{"intermediate_size": 1024, "qk_norm": true, "extras": ["local attention windows", "exclusive self-attention", "value residuals", "learned residual scales", "capped logits"], "init": "uniform", "init_std_qkv": 0.0408, "decay_shape": "pow", "batch_tokens": [65536, 131072, 262144], "max_steps": 4455, "dataset": "wikipedia_en"}
Each number is 500 + 40 x the weight over its row's rms, rounded and kept within 0 to 999. Layers, rows and columns count from 0. Numbers have three digits each. The size before them is the row's rms in percent of the matrix's.

# layer 8 MLP down (transposed), 1024x256, rms 0.0165, rows 488-509, columns 64-127
100:532482511454456545528493549510498514511526412578471467541503495492545574483448459544507503466506470442507559485505468512449518458513550519518547458431504469493531470514485447467578545471484551
102:564451515509501562480524572506525472522549531413475466501476447452509451449475490501477503495519529525410454509486495423460419486522509490624421479476516482513474520495586467478500481537475594
105:576542569579542530521476483525473607528504548537531509454511534420486515465484510440525552545543530529522541518585512441500503521553490469562520500443484463466536428464477503490535458530503520
095:458483520498473528496530492460495488504524515467498491472541497544526500555460523454543443548547515504414492475483529546436531498550533581483514494471497498569519538537445500473466492519474534
108:496475562524566503508516480428521505515547496396508492517506506504482583513502514441499509561497525458528422461496517492489468469475485474492443516451483493554450492553594520444452535478467469
097:522563486540526549519501490453494417546484521550506511471415556427512479537440554511527525544540489480531554517477590566488433555436472497518526517522588505458510573471580488482489512503523522
095:471500517550522408512577497434516511479544457502437483487513464562477515556550500554452552535539498476519504433536473499554484469469498541504488505430468472571504462523458476537528485469463550
102:456533513577512515503532543482511449494528498477487477507529521443498448513463529498467605424464510458472505500469511423518437528572493494475484494508513493479568478522513511496572513464485408
102:463484539496520523482483473512451531550518440507533506496476456502509562500420446550447531450527457429513507519449482555457595505527498438477486478465441572517443483440512493451441502460480524
097:456557513471497520468571563481478496477526565524520476477530457522479545561456460532612463520474590454468494468484511407498498522487463443508489492499497555494492522494492470502465469548462477
099:442508513485474516449442435419503402449457435495412519483479567506519477504432509451472524503554517510501535525490513521434506487522481488542555502494519540484577424427564482545537464516449471
099:554479473520490564571464472483496504460519502510459556436536485502511560545470570490505452457572530518448577565506467537532568515490535456498503532483477481531487525484462513504529518527486495
100:469452463508487578530536444524493483536461527443520429434482446482469516444513454502540478479449460501487468457555400582544598482477480488487530505455520474532521455505509519464469492480544476
103:520568502494445512565494465523497421514540502551579482544525527542512466536492523461454501451524542556485582508503512484450578488546493446515523534430501529538511496520560569521441497475579501
095:528507509520452540554498460461496537460493510515436451542514528483459505503472473528518468497523544465521491476572424502500527449525518581416437616366538485453415510515507452521514514539508414
089:496550503416497411518425498535460502456476472454545469517525550427447541541496470549516460480444482544487547494540516558521552490469561497470542499424456558498429468524533523518513473517502422
108:477585530490487509509532506498481574518477448513446437531517522436514438529485437541471488445487543482440454538520475545458472597498510510516474551445526476503560556561494547525456481560494493
100:415509535453430502427496519494490435578494464538457510469460486522526541519459508556490444440488461470526468504456553431419549551470425577466466520504496465536555539542544488577523507532453532
095:513467564529498458535527486506481482511522496447496440571492508476527483538563457542509569451537541502435490501459512393496531501497488544546508490425443452523547506480436495458474432480478479
105:464415457444489497482487470471526457436554466566438398526493460531427428546506538534548541611527575489539523466570477462592537482524505525533518504468512507461525438531564545440493474530497533
098:495452541451548531444522540437551527535557594567494489449439568490543503498479503508534581537464445548493577505489511491471393505532589515515427550483489509491541528464435529487529493501443536
103:463492446509511431503499508474495466438486541550580638514568505434510447477561409474492502515517517498525545497465535534480466472514514455444485550475467549495517540461452440519486574460467511
# layer 8 MLP up, 1024x256, rms 0.0735, rows 489-509, columns 64-127
111:537508518476467449528413475602467479466434480473496528468500525514557507436447509593524488570453518462486557512526440503534438480540555488548505508514498500476500531485469506528507506462508500
101:467550489514506571457549614545478487482493538525509582537519460495485482531495466512481550513483567530457552506529488501484417485512500477521548478473581533473531476508464507538526464459470531
088:495476452457547480428462511505541482478514508464450488467504527541508456500534415452456515508523458490535462520554509420441522553501514467443485482455508524516450512473528504529542512470495476
107:449470497467480562568525441481506539513484500501450480562429549554438472464456546532519547540509511490500396525552565478489545475496482497457534535514457465586475517549507449449434513479513495
106:534549443473475456519447471451523465597478565513455536492503485558581543516448508554520474496480479571554551509505484466509450538442438451459505489526511485503469546562490403485498558535501444
095:595529494552481512483549451444549522453527509420528519537567451480570545506500492485557451474453466465561458432520498563532517495514524516450513428468496495489537463515564439515544412470543511
103:561547499515567563474484489438418527515522520464525497557461453510492456475497524463499539453487545508511498515517551451511480494533517474530507528529477498483575466462468482514595521467537473
105:496502520533420532538574471541459560514491497524599522465495493529512557500384513617523524457509536428452504505520514554488536456513420414429489477527539520488564532448436578485530431513533522
100:459478534493479549520535499452473457524513487491482453441519474455458489503548433541476476506477544450484482455472476506413585541481612457470524559509449493503485477509551551568578529525537429
093:542508456473493507522512534461496507468473447471424541486493505527457478579497442551530429496552537580447547525461489487494504560555540520527528448477413507494500482442531552419454512500448446
085:491446472454480458537431427522470495447500505416472458484522515462487548413434453496512456504565417533463483481530535496479546518515541524474550515525436507552459458523489487480502526533535538
095:477461417414544498539497456538513508493497448514476507524478471432515574452440501565480506498560423544499448439556443495535499484463553463418531500439495430453466565508473466410424530506520473
108:532554487508610557516453484449458440519534470478497557426486527523494512436494469541405563463565496480508537467479464422492476565467549518425558495471425470611530506460479533499495547455519525
091:529473602515469482519522470481556478458467470483502545483514459560498514423438512501420488502524485441551442494442457504513548470496519464423479583544482430500467481467459511500479511560444483
096:548533477467441467517508496515534569511519500511504444487514508509499536480545535503460449442513454519498527517508491529520514538451436504465539456469488563513447573529468469484526556449461488
106:461454506484550461479516481401536562500500513555500524529509417502491536416540494501505460483514428567457508403453475582492509496553521513533473497456514624574530469437574487480495476552472546
104:491472504439483507395448541488478545529485442537479611470441484516418516466518494489494532523540516579504452530464474565488531422534517559563609571554495484458541607456505517491567493518487494
095:494453502521431478483493556400579512532517480512466550510465511472557498452549531460495506497568510492498527534532571512458543502516479481449523467449494584585539520524483498444513500480487519
104:397521494478500492492519499499512474515553471479534494575541542528422562418509484533479509540591472466499441484583566447518539514499539497498537500500466445536462497545473516536427464419492557
098:480495499468418529504593527509498476509524556468506514530548486466518508484441370537450500542510448452480581438539519520604541493455500499459494532546488536518501592432497539530456492487534482
102:539443553564539465584471463496485519469485501511521445525517470473467506478549546592446531515563528437436489537507478501522484397487497496453513550547608427446473439495518516550486533532545478